Part of a small language model's weights.
Size: 12 layers, width 192, 3 heads of 64 (1 for keys and values), MLP 448 SwiGLU.
Architecture: rotary positions, tied embeddings.
Training: 370M tokens, 6185 steps.
Each number is 200 + 20 x the weight over its row's rms, rounded and kept within 0 to 999. Layers, rows and columns count from 0. The size before them is the row's rms in percent of the matrix's.

# layer 5 MLP gate, 448x192, rms 0.231, rows 358-447, columns 128-191
098,202,191,197,189,184,177,207,204,183,205,229,206,218,214,177,212,214,215,229,236,205,206,219,214,198,175,226,203,172,206,183,187,157,218,177,162,203,232,203,197,213,184,229,227,221,194,201,208,219,235,175,211,214,198,160,182,196,183,208,169,196,170,172,202
098,215,211,127,184,193,184,141,208,167,203,155,202,190,219,212,200,209,205,166,180,183,235,185,174,201,197,167,182,202,202,185,204,157,197,180,192,211,207,149,185,208,202,218,201,183,180,189,206,214,214,194,192,208,213,209,198,169,205,209,179,222,201,222,211
098,220,199,204,211,192,194,218,190,214,221,187,207,210,241,213,197,204,178,213,204,193,202,160,230,230,186,202,175,186,191,178,208,206,181,181,195,215,213,242,208,194,213,165,170,180,203,195,225,197,205,217,182,200,208,196,174,155,231,217,197,161,189,186,185
094,185,205,250,193,206,185,225,167,188,207,202,215,202,201,192,196,187,213,222,232,195,208,200,194,182,179,227,194,164,181,171,212,209,193,233,196,219,210,174,219,186,188,203,176,205,209,222,214,194,222,212,225,195,187,227,191,183,182,183,215,211,208,177,205
092,184,198,164,196,230,206,173,220,212,180,173,219,168,204,217,201,241,218,193,228,177,171,207,173,195,189,195,194,199,206,196,229,190,184,208,226,221,201,213,202,191,173,224,205,195,196,188,251,190,198,213,231,214,176,209,201,197,211,174,179,213,212,189,183
092,208,197,190,172,203,192,212,223,215,212,216,221,199,227,205,207,218,203,209,237,168,215,185,233,205,174,214,201,228,197,189,226,211,214,216,192,176,230,216,198,174,208,176,249,219,187,186,187,204,199,216,191,230,218,184,218,187,167,192,217,181,169,248,189
096,148,185,202,131,194,235,214,205,196,215,204,163,222,209,194,215,203,233,201,190,192,215,188,176,235,161,186,200,184,206,199,197,182,198,192,204,211,167,188,200,212,222,210,197,173,212,220,192,181,164,202,172,209,184,189,213,155,143,220,196,207,236,197,194
094,203,204,216,204,185,222,176,212,225,209,185,208,161,166,206,199,192,192,222,161,228,160,164,147,179,209,186,193,206,214,209,173,189,221,204,190,163,188,146,191,171,196,196,199,179,205,212,221,228,195,224,226,196,213,169,222,174,195,193,235,183,226,195,207
101,200,186,184,208,198,230,207,185,215,178,164,226,201,170,240,172,202,214,199,236,174,194,179,197,216,167,217,190,178,185,226,219,201,149,207,221,172,201,183,188,208,213,177,225,195,220,198,190,232,203,151,240,218,216,211,220,198,173,205,223,207,219,204,202
108,179,199,205,204,157,203,201,237,270,214,210,221,199,199,209,239,256,190,233,206,221,208,217,178,175,220,218,210,224,211,185,206,169,185,181,180,232,180,183,207,182,182,168,187,189,200,186,192,229,176,200,221,201,172,197,193,193,203,251,191,158,228,200,233
097,215,177,203,180,143,200,206,178,198,223,192,222,200,235,204,209,222,166,213,170,207,208,236,200,182,208,206,213,231,177,175,203,197,226,194,189,207,154,187,205,189,202,186,173,208,218,186,188,167,163,182,197,167,216,196,204,167,201,228,197,190,176,189,219
100,213,190,203,188,200,202,177,190,188,195,162,199,213,190,190,198,201,208,184,203,200,214,194,186,189,206,198,178,224,208,204,212,200,188,185,206,195,203,228,224,190,217,207,179,203,185,175,207,167,190,213,182,196,213,200,177,158,198,200,214,171,164,207,194
098,184,200,210,183,210,166,219,223,202,196,212,230,176,190,198,222,169,206,218,237,163,157,231,225,190,207,225,177,222,182,170,191,189,218,180,226,187,196,204,218,220,153,219,213,192,199,208,200,199,190,227,191,201,198,175,235,170,212,179,180,150,202,190,202
105,212,199,211,164,210,148,187,192,207,198,223,183,220,211,185,201,204,225,224,221,213,207,231,196,188,173,207,229,196,247,197,170,189,206,149,208,196,203,201,217,212,202,213,187,208,165,188,190,206,193,172,185,219,177,189,163,225,173,181,172,178,212,238,217
100,228,224,180,178,185,210,205,159,179,197,156,216,230,216,183,178,235,200,212,218,226,170,206,213,190,226,193,187,182,181,196,192,216,169,185,182,196,162,160,246,179,183,212,222,194,233,227,228,226,201,196,202,212,210,204,179,175,179,226,187,210,209,196,191
091,192,233,163,220,177,159,221,211,180,168,223,188,170,228,200,225,177,222,195,200,200,200,187,210,203,188,202,175,187,186,207,183,232,178,194,201,206,201,191,200,216,206,201,190,227,208,186,160,205,188,208,168,216,215,222,197,224,162,226,205,195,160,173,238
101,171,190,231,202,220,213,210,169,205,195,150,202,171,184,211,197,191,183,209,216,205,241,177,239,189,242,195,216,210,191,183,210,232,201,201,209,202,197,178,174,193,201,182,176,170,203,165,187,227,204,184,198,208,159,223,207,220,144,195,173,153,206,193,189
103,178,200,193,219,206,182,207,192,207,133,187,186,214,197,198,226,190,207,206,181,194,199,247,186,213,214,220,213,207,210,213,185,197,192,210,211,180,222,229,193,188,211,217,183,206,205,182,177,219,188,182,177,166,221,209,196,177,213,215,194,224,206,193,187
104,240,204,179,220,199,213,194,223,200,188,163,198,178,200,211,206,208,193,189,169,199,176,241,204,214,227,189,199,170,223,204,205,208,185,206,174,231,216,185,204,206,222,233,206,217,191,149,226,216,191,201,195,176,178,230,238,190,239,195,227,196,225,221,215
102,171,220,190,210,197,231,202,192,199,236,205,221,220,188,218,208,179,190,225,205,200,183,179,228,208,211,217,190,215,208,195,217,201,207,202,204,229,211,179,196,187,241,212,218,218,156,200,195,198,203,204,206,222,207,182,225,190,214,166,236,217,172,189,214
104,205,203,184,203,212,210,197,198,180,193,220,189,173,226,202,230,180,222,226,202,217,191,209,215,177,207,160,180,206,207,184,203,201,187,206,176,188,192,212,222,194,185,206,201,156,193,203,210,200,190,210,221,206,206,178,203,186,176,229,217,177,196,189,212
093,228,175,198,208,215,209,230,237,210,211,214,216,214,203,196,194,210,192,192,219,189,185,211,211,183,184,203,169,184,199,212,205,247,241,206,186,222,202,204,170,192,184,183,210,192,192,231,224,194,197,159,196,210,204,227,218,219,209,223,176,176,183,222,200
103,215,215,193,214,220,187,223,205,235,214,168,207,204,243,169,215,195,207,193,219,224,214,210,165,195,212,180,192,218,192,197,176,221,192,197,195,218,193,209,171,210,211,201,223,209,218,201,205,200,192,171,190,225,218,211,180,186,207,167,219,228,216,146,214
103,264,202,228,181,198,198,188,202,259,223,184,199,213,187,198,225,211,250,233,210,222,174,182,191,216,188,205,172,192,217,196,197,224,222,183,185,208,204,211,230,214,187,170,230,164,229,226,192,195,203,194,209,243,195,176,220,227,204,186,189,193,193,181,254
092,215,175,215,199,191,204,232,197,183,215,219,240,202,167,177,217,200,192,210,201,195,193,215,152,190,207,168,216,176,165,208,178,215,190,167,206,177,192,183,209,191,184,184,216,206,200,242,198,222,187,156,182,238,226,186,216,163,206,202,166,183,223,202,177
101,210,207,172,164,221,165,204,194,171,202,190,195,192,232,208,186,187,213,212,243,235,181,200,196,195,168,221,185,189,238,190,188,238,175,200,211,185,210,165,191,191,225,214,208,216,204,201,191,191,178,244,200,237,169,200,184,208,192,178,179,191,193,220,170
099,198,187,187,176,191,186,223,159,227,180,187,224,197,206,176,203,176,196,218,211,157,230,163,181,203,229,181,162,144,192,200,210,196,179,180,200,190,206,201,186,154,191,182,212,216,185,208,185,177,198,196,189,199,240,198,172,186,217,211,192,215,201,221,208
102,213,180,213,230,200,203,165,208,187,230,197,224,195,222,163,214,195,193,207,221,210,201,177,213,210,186,229,206,219,239,194,220,181,191,222,207,204,191,187,207,185,203,208,225,211,189,228,210,214,235,208,201,198,208,187,201,196,192,191,191,167,165,195,190
101,236,198,226,172,181,166,193,198,164,197,170,164,215,227,204,192,195,231,233,195,223,203,228,180,211,202,207,169,236,211,221,218,225,221,206,199,199,185,189,198,159,202,198,210,169,190,201,236,212,212,171,236,248,211,182,226,223,196,191,199,194,198,214,230
098,226,229,193,182,181,213,221,190,177,210,189,213,191,192,196,199,167,133,240,201,199,188,231,189,183,207,207,212,193,158,194,216,216,184,206,168,210,174,193,157,217,195,188,180,208,209,171,197,203,200,160,192,244,217,194,198,153,218,190,198,205,207,192,198
098,179,206,179,155,175,183,203,260,184,184,161,206,172,201,193,179,211,210,204,233,172,170,219,198,208,177,206,165,218,227,200,176,216,208,186,195,184,225,201,194,174,196,224,242,190,181,177,168,190,209,207,209,187,226,204,217,214,185,177,179,178,197,217,225
102,183,198,178,172,195,207,174,196,209,210,173,199,182,190,182,208,200,223,208,158,191,206,204,179,202,195,219,204,196,180,239,196,226,183,203,184,190,190,221,203,208,156,211,189,215,210,212,234,188,183,199,210,184,175,181,226,192,152,198,169,172,214,248,204
099,195,226,227,214,202,215,199,202,179,205,167,199,168,216,203,198,191,167,207,193,204,211,190,217,211,176,209,182,226,203,214,197,217,172,177,170,189,202,207,230,238,224,207,196,183,243,187,217,180,175,199,180,221,191,205,240,201,181,181,209,183,216,198,221
096,175,208,211,183,202,223,192,191,216,213,167,164,190,220,203,211,165,154,208,201,181,192,192,206,209,197,237,204,216,224,248,174,197,195,220,185,188,205,238,204,234,190,182,185,208,207,188,196,215,212,214,220,173,200,193,200,156,195,173,180,211,171,209,214
102,196,214,190,160,185,245,232,191,199,199,182,181,235,201,194,198,192,197,193,205,200,216,192,222,170,248,203,168,208,177,224,220,193,193,222,206,162,187,162,210,193,156,179,197,191,155,200,169,194,249,168,229,255,173,175,178,202,173,173,240,171,215,195,192
096,188,234,161,229,194,165,219,251,192,165,220,196,189,231,199,216,202,199,177,205,185,203,198,198,171,199,190,194,220,207,188,145,245,218,191,226,197,209,210,242,178,228,204,163,182,213,180,225,237,190,192,208,209,185,205,213,200,203,203,215,204,165,211,216
098,198,198,193,166,195,216,221,194,201,232,200,239,169,189,214,196,211,208,193,202,101,171,203,183,183,206,201,197,183,198,206,195,193,213,216,200,182,210,178,215,213,209,142,170,238,194,192,195,208,207,181,213,207,186,210,193,188,167,172,198,221,211,161,207
100,196,162,229,192,244,231,213,205,135,214,172,228,222,210,201,224,217,191,172,202,165,206,168,221,172,212,208,196,172,208,176,217,190,220,202,187,187,171,201,219,203,212,169,208,213,181,202,224,172,211,198,205,218,201,183,191,161,149,216,202,199,193,205,196
116,217,183,222,162,176,192,174,191,201,209,213,198,206,178,225,203,218,219,241,194,213,182,219,190,184,217,226,256,177,215,201,212,209,194,139,178,181,175,208,229,211,220,180,225,196,198,191,169,201,248,207,204,196,229,224,189,175,202,234,215,207,173,188,184
114,201,200,196,202,196,160,216,186,193,166,227,196,231,231,221,207,221,222,218,203,228,215,183,200,171,202,232,205,171,227,195,209,208,145,194,190,226,216,206,186,184,173,201,226,200,206,203,214,238,196,172,213,191,206,196,205,230,192,183,183,193,220,178,207
085,207,229,226,210,172,182,179,189,213,175,198,263,201,173,233,214,198,208,203,201,191,227,190,184,191,214,198,193,178,190,199,234,204,205,190,232,219,196,193,176,174,196,210,193,231,239,239,209,186,165,221,236,196,243,202,153,165,190,220,141,222,183,216,195
098,207,211,199,198,176,220,216,228,221,201,189,197,179,161,212,203,249,225,233,203,217,196,168,195,203,206,195,197,184,214,200,210,205,212,205,219,201,233,224,225,227,157,212,209,151,172,201,180,218,188,199,186,209,193,207,208,190,238,234,198,221,196,219,206
096,203,191,211,197,191,197,201,169,204,231,206,193,201,241,228,227,207,182,247,174,174,195,216,192,196,222,196,202,190,180,217,242,189,189,206,167,205,198,161,171,224,172,204,193,227,182,241,247,182,225,164,181,218,208,189,219,193,202,227,220,222,199,188,192
090,233,180,191,224,145,217,211,178,229,182,202,218,249,191,206,222,210,204,208,212,209,190,191,170,185,207,211,209,242,213,202,186,221,174,207,206,210,208,213,188,182,201,226,200,257,164,191,203,202,182,194,222,211,215,208,200,205,221,182,197,237,194,216,198
104,203,205,220,181,212,195,219,211,189,177,200,213,196,209,188,225,201,221,208,206,219,199,202,171,191,202,184,173,215,208,219,185,241,202,200,256,196,231,202,158,163,215,214,210,221,222,199,228,230,208,225,215,200,194,210,234,220,202,208,178,199,191,206,196
099,184,201,205,234,183,187,201,197,203,185,192,205,182,224,231,214,189,216,205,189,211,166,199,175,222,227,163,214,190,210,195,213,193,211,235,233,176,170,172,187,212,264,222,207,185,196,246,245,199,199,185,197,196,184,220,191,181,198,187,185,183,193,178,178
099,197,219,208,166,163,193,205,204,188,200,231,198,201,197,208,197,189,223,207,197,221,196,214,183,197,193,158,155,187,171,176,231,227,178,211,212,210,196,198,197,179,200,214,196,228,223,195,207,214,185,178,203,205,208,185,208,195,214,187,179,180,183,202,213
105,176,205,190,212,177,218,210,220,190,181,187,212,177,189,216,201,209,227,231,196,184,207,194,184,153,193,194,235,206,192,210,212,215,190,221,234,219,227,182,174,188,215,177,176,214,148,185,177,220,189,205,206,210,208,213,190,189,185,188,199,192,220,202,211
098,178,205,182,224,200,207,187,186,209,211,208,191,233,198,160,214,183,200,213,208,214,218,215,200,198,206,180,184,185,265,225,198,216,240,205,244,210,204,209,232,192,214,206,201,186,227,209,223,226,164,213,230,227,214,140,214,208,184,238,242,217,205,167,209
103,183,173,201,191,188,221,212,181,219,212,199,236,230,166,194,229,185,208,175,228,221,223,235,212,192,214,183,201,216,205,176,221,215,214,200,196,226,219,200,265,226,207,186,220,209,206,196,177,199,193,192,215,226,205,203,214,228,185,197,184,176,231,227,206
110,207,197,163,193,191,192,198,230,180,152,177,211,203,203,178,175,241,204,214,213,211,208,213,177,239,191,191,177,190,221,194,216,202,171,204,196,210,232,180,187,168,189,188,255,199,191,198,238,212,216,175,178,185,228,177,206,191,195,171,174,179,193,190,192
100,205,218,194,196,184,189,229,181,208,194,176,192,208,217,183,235,188,200,184,193,178,175,200,181,203,194,184,236,228,264,163,213,213,220,173,204,193,206,191,166,197,197,211,176,231,200,210,175,139,231,190,215,196,174,189,212,191,198,181,140,208,207,196,200
097,205,214,199,197,171,205,204,193,194,224,184,194,174,230,204,236,199,217,219,213,215,205,196,152,171,219,234,208,190,216,165,191,192,198,211,210,217,172,170,245,169,211,186,193,212,228,224,208,147,219,213,193,215,206,186,212,207,217,191,224,216,185,205,224
105,202,193,226,205,187,176,191,201,211,167,194,171,187,216,198,150,217,224,173,177,217,203,206,208,228,200,174,199,228,200,208,206,184,212,192,216,193,187,200,182,189,180,213,231,223,185,192,204,226,185,153,223,194,210,156,232,221,210,185,198,188,188,166,197
097,228,226,199,216,195,201,174,183,184,166,145,177,198,202,199,185,194,176,202,202,200,212,207,202,207,214,221,208,189,209,194,207,171,185,191,216,176,193,172,176,170,243,203,194,188,152,188,188,195,181,154,171,202,173,189,201,214,203,217,159,236,179,183,180
104,225,202,197,183,205,206,204,207,181,210,185,237,235,190,209,213,192,185,209,227,204,197,186,223,215,209,189,229,187,235,193,199,243,204,197,204,195,179,195,199,183,193,194,228,191,169,243,161,190,219,208,220,244,194,198,203,200,214,226,216,190,196,184,204
102,194,202,232,191,167,212,194,200,239,187,176,185,222,210,195,220,238,206,220,225,212,204,183,173,212,204,216,184,189,205,239,235,201,181,233,204,144,214,189,227,201,193,198,193,183,165,177,198,244,206,210,201,195,184,199,209,190,202,200,215,185,195,209,256
098,227,143,194,177,178,190,191,224,223,225,184,199,192,220,195,211,200,235,238,230,212,212,173,151,181,191,198,196,226,195,212,169,178,213,187,213,220,196,215,192,212,197,192,186,190,227,178,204,224,187,211,220,189,237,204,193,173,214,211,209,172,195,186,228
105,241,169,200,207,170,223,182,205,198,217,221,202,195,217,200,191,173,217,195,219,215,202,229,202,191,217,207,188,203,205,191,218,203,223,190,182,245,162,208,189,192,212,201,185,181,171,213,201,189,229,164,175,228,236,149,204,191,217,197,185,174,194,210,237
109,149,209,202,187,226,210,218,197,212,211,163,204,195,202,215,181,176,184,228,230,222,229,182,208,200,210,234,164,199,197,217,178,179,153,224,191,200,208,234,222,186,188,178,190,218,168,188,200,195,204,175,159,250,200,205,194,193,210,243,191,196,197,201,221
100,215,224,149,173,214,231,238,195,225,194,199,155,193,220,191,232,201,198,215,186,190,211,185,188,204,201,189,240,181,189,189,194,187,211,240,205,171,181,209,199,202,184,200,220,168,218,186,188,233,211,202,199,230,211,204,210,192,236,189,180,192,196,205,193
106,206,208,201,215,227,228,215,161,179,218,206,184,230,185,187,198,215,197,231,205,194,159,202,153,206,207,172,189,189,215,163,184,213,197,195,213,175,203,207,213,209,186,177,188,190,242,167,183,185,221,232,170,191,226,179,199,200,218,218,197,215,200,210,192
092,190,226,164,176,218,172,222,191,182,197,217,228,188,215,206,176,202,193,213,201,184,228,230,206,215,223,186,186,200,224,205,209,203,180,223,193,182,193,181,133,164,207,198,218,205,188,213,196,159,220,221,170,239,188,247,221,211,208,173,188,212,169,197,196
105,180,193,221,204,169,215,223,158,224,212,189,213,229,168,219,223,205,193,168,210,191,188,209,205,219,190,183,179,169,226,191,177,167,209,209,215,221,203,190,198,184,226,160,189,209,186,212,199,204,166,189,209,194,207,183,161,195,203,191,191,219,203,195,203
105,181,223,211,188,197,214,194,211,202,244,212,221,181,191,196,215,182,200,228,205,186,197,203,194,169,206,252,192,245,197,172,201,178,186,207,191,170,190,188,166,201,187,203,205,185,210,231,243,198,203,196,156,200,207,196,207,213,220,176,220,176,181,193,186
106,196,209,174,196,207,178,227,199,234,224,196,171,202,223,242,154,221,181,210,198,183,194,194,191,215,186,183,199,193,231,159,171,222,218,188,245,235,240,192,206,197,188,203,177,235,226,159,178,216,207,192,205,220,182,200,196,215,215,220,198,165,231,231,209
089,201,156,198,196,184,215,228,232,239,224,210,225,218,176,208,209,191,194,169,225,189,181,178,208,173,188,201,179,185,194,190,232,171,225,214,176,219,201,186,213,176,236,216,210,193,207,196,191,205,162,191,171,240,216,190,230,223,194,193,142,203,165,199,219
090,196,214,200,201,194,206,221,244,204,195,244,166,200,209,206,206,217,152,224,191,229,204,227,214,250,163,207,201,194,212,197,201,200,195,217,198,208,200,189,199,210,195,222,201,210,225,224,177,220,191,204,213,212,176,189,220,225,175,170,225,229,198,226,189
104,188,232,227,179,252,228,232,204,234,193,207,186,202,153,192,206,171,191,195,177,193,157,212,168,204,198,198,211,195,234,196,199,219,205,190,191,213,165,167,220,193,146,227,232,212,202,198,191,222,218,210,207,210,232,180,213,196,219,186,185,239,219,226,185
099,182,197,214,228,187,197,221,206,174,177,210,211,185,186,226,193,186,214,254,216,205,196,230,185,201,220,188,174,180,155,228,224,241,167,207,179,216,191,185,194,187,209,171,206,215,213,203,214,186,195,216,198,206,213,172,185,199,183,181,199,195,200,207,190
095,180,161,183,189,185,243,226,192,186,223,189,214,214,179,183,208,178,185,222,195,217,187,223,232,203,198,208,201,252,185,198,197,215,183,186,199,239,239,190,194,232,203,211,205,233,216,190,183,218,162,240,199,217,183,187,206,173,231,171,175,203,175,236,236
092,201,221,184,201,185,205,187,227,207,219,182,215,205,199,216,211,239,206,211,181,212,191,220,180,228,193,203,208,177,218,202,232,181,227,209,215,198,189,187,189,167,213,160,209,192,194,211,198,190,203,184,212,176,205,193,232,205,175,215,200,158,226,205,198
102,189,189,208,240,232,234,208,210,232,209,194,191,197,229,213,209,206,190,197,239,213,245,205,165,200,199,193,188,228,201,222,197,200,194,238,193,228,258,200,203,165,157,194,170,208,208,183,195,215,193,204,199,209,202,162,188,206,201,204,219,222,205,200,213
096,181,217,204,194,142,222,228,212,189,209,197,215,229,220,216,186,189,209,225,236,213,227,186,186,181,218,218,204,197,192,157,225,199,198,170,206,176,195,179,190,193,181,224,205,187,200,223,193,203,232,198,170,174,235,198,178,225,184,228,179,195,162,208,205
094,191,211,197,200,217,191,231,197,196,201,202,202,157,160,188,195,195,216,184,235,214,207,200,236,201,198,200,186,202,187,157,205,180,206,220,210,159,189,221,213,199,211,197,206,213,208,231,236,172,209,213,210,229,201,186,238,186,193,183,204,189,199,174,155
109,195,155,202,174,201,182,222,209,189,228,203,220,205,209,216,213,178,186,238,228,164,189,247,230,187,196,209,184,237,193,178,205,198,207,183,196,186,193,208,228,203,216,182,211,236,201,178,201,219,203,198,199,204,182,205,168,191,189,211,203,162,202,195,207
098,187,217,195,190,192,190,205,192,165,197,218,216,186,210,216,206,188,199,205,198,216,175,219,188,200,237,212,219,218,172,194,208,172,160,206,196,188,163,233,177,228,199,225,197,161,197,191,166,194,194,190,208,228,179,207,194,174,205,187,210,194,206,191,191
087,222,236,229,223,197,217,214,212,214,179,177,224,208,205,186,196,201,184,228,220,158,207,213,197,220,187,219,208,221,235,214,188,183,175,165,222,185,177,233,204,187,208,179,192,190,168,161,202,197,208,213,203,174,212,200,182,179,204,204,201,231,182,184,196
102,218,214,196,184,203,177,193,211,214,221,202,205,184,218,225,196,199,172,195,217,208,193,224,189,177,184,188,218,202,186,193,176,179,241,168,190,232,214,202,185,205,176,196,230,257,201,189,208,186,199,238,191,241,192,198,186,175,221,197,171,242,203,213,213
098,181,179,189,194,206,216,224,209,227,228,230,202,170,185,171,172,202,219,211,205,211,179,196,187,232,192,216,192,219,199,166,189,214,161,187,211,174,206,200,249,191,241,194,247,193,174,201,224,230,189,208,199,192,201,172,188,190,187,242,219,174,233,223,220
101,231,188,204,171,172,223,243,214,204,181,207,173,184,184,183,205,200,226,203,193,238,195,164,187,228,199,179,190,189,221,224,219,245,200,188,229,181,212,198,200,179,200,211,184,202,206,216,204,182,212,194,205,194,178,210,220,187,177,187,237,200,201,201,208
111,187,210,176,201,176,204,205,178,183,213,186,213,185,222,205,213,200,185,209,245,210,199,226,222,225,187,191,201,210,221,221,236,207,185,157,210,178,190,215,178,210,160,168,227,185,195,207,193,209,200,208,198,220,170,179,249,202,190,210,184,206,202,215,150
102,171,180,220,200,172,187,192,229,177,201,194,214,232,189,217,196,217,218,235,226,186,197,211,204,225,246,169,172,193,212,189,231,223,198,190,195,189,186,174,254,208,207,214,193,210,168,198,233,185,249,229,200,163,215,213,216,201,191,213,183,172,206,236,213
107,190,202,219,186,195,202,183,198,208,213,239,223,200,193,186,228,214,202,221,215,160,194,209,222,208,213,222,262,188,180,177,214,208,219,220,199,206,241,202,221,186,200,212,207,214,198,234,209,236,217,204,157,197,162,230,188,215,168,208,195,180,189,192,170
099,196,201,185,204,197,177,180,177,206,224,195,205,202,227,186,202,175,220,194,219,221,195,193,205,238,184,192,228,175,234,204,201,222,213,224,218,197,209,189,213,191,151,238,207,182,193,189,189,211,208,233,198,174,206,227,225,215,210,204,191,195,202,160,202
099,203,206,190,199,183,225,243,201,173,210,202,206,249,211,225,214,233,215,194,186,213,204,189,204,184,224,277,204,208,177,191,209,194,218,215,202,211,199,173,211,201,187,188,203,190,188,174,156,215,220,180,194,202,169,214,200,178,164,183,226,190,192,222,214
101,217,177,219,211,199,236,229,197,203,204,191,194,202,206,184,172,189,233,229,200,185,179,169,209,220,207,199,185,211,192,212,144,205,195,210,170,184,158,198,199,161,217,201,209,184,211,186,232,200,208,192,165,192,139,236,188,186,171,222,198,177,182,219,171
090,212,206,198,205,196,212,250,219,206,218,183,183,196,192,211,198,172,227,188,217,205,175,178,219,235,177,203,191,165,172,214,204,202,198,181,185,175,194,203,181,179,220,183,194,252,161,213,219,190,230,209,194,210,202,201,210,171,200,234,239,212,180,177,240
103,213,206,198,212,214,178,211,210,201,163,206,195,243,232,176,186,197,215,199,201,210,216,165,191,182,246,224,183,181,236,198,217,196,214,217,179,204,172,223,195,194,175,190,160,204,212,226,171,231,238,203,199,204,230,191,212,184,217,191,195,195,254,202,186
102,251,195,171,196,200,227,207,188,192,246,174,231,216,259,196,233,204,181,208,192,211,197,198,188,187,189,196,199,204,195,174,209,212,224,186,230,205,196,217,227,221,194,208,196,241,209,218,175,195,193,217,209,200,221,240,209,203,174,211,210,199,230,201,237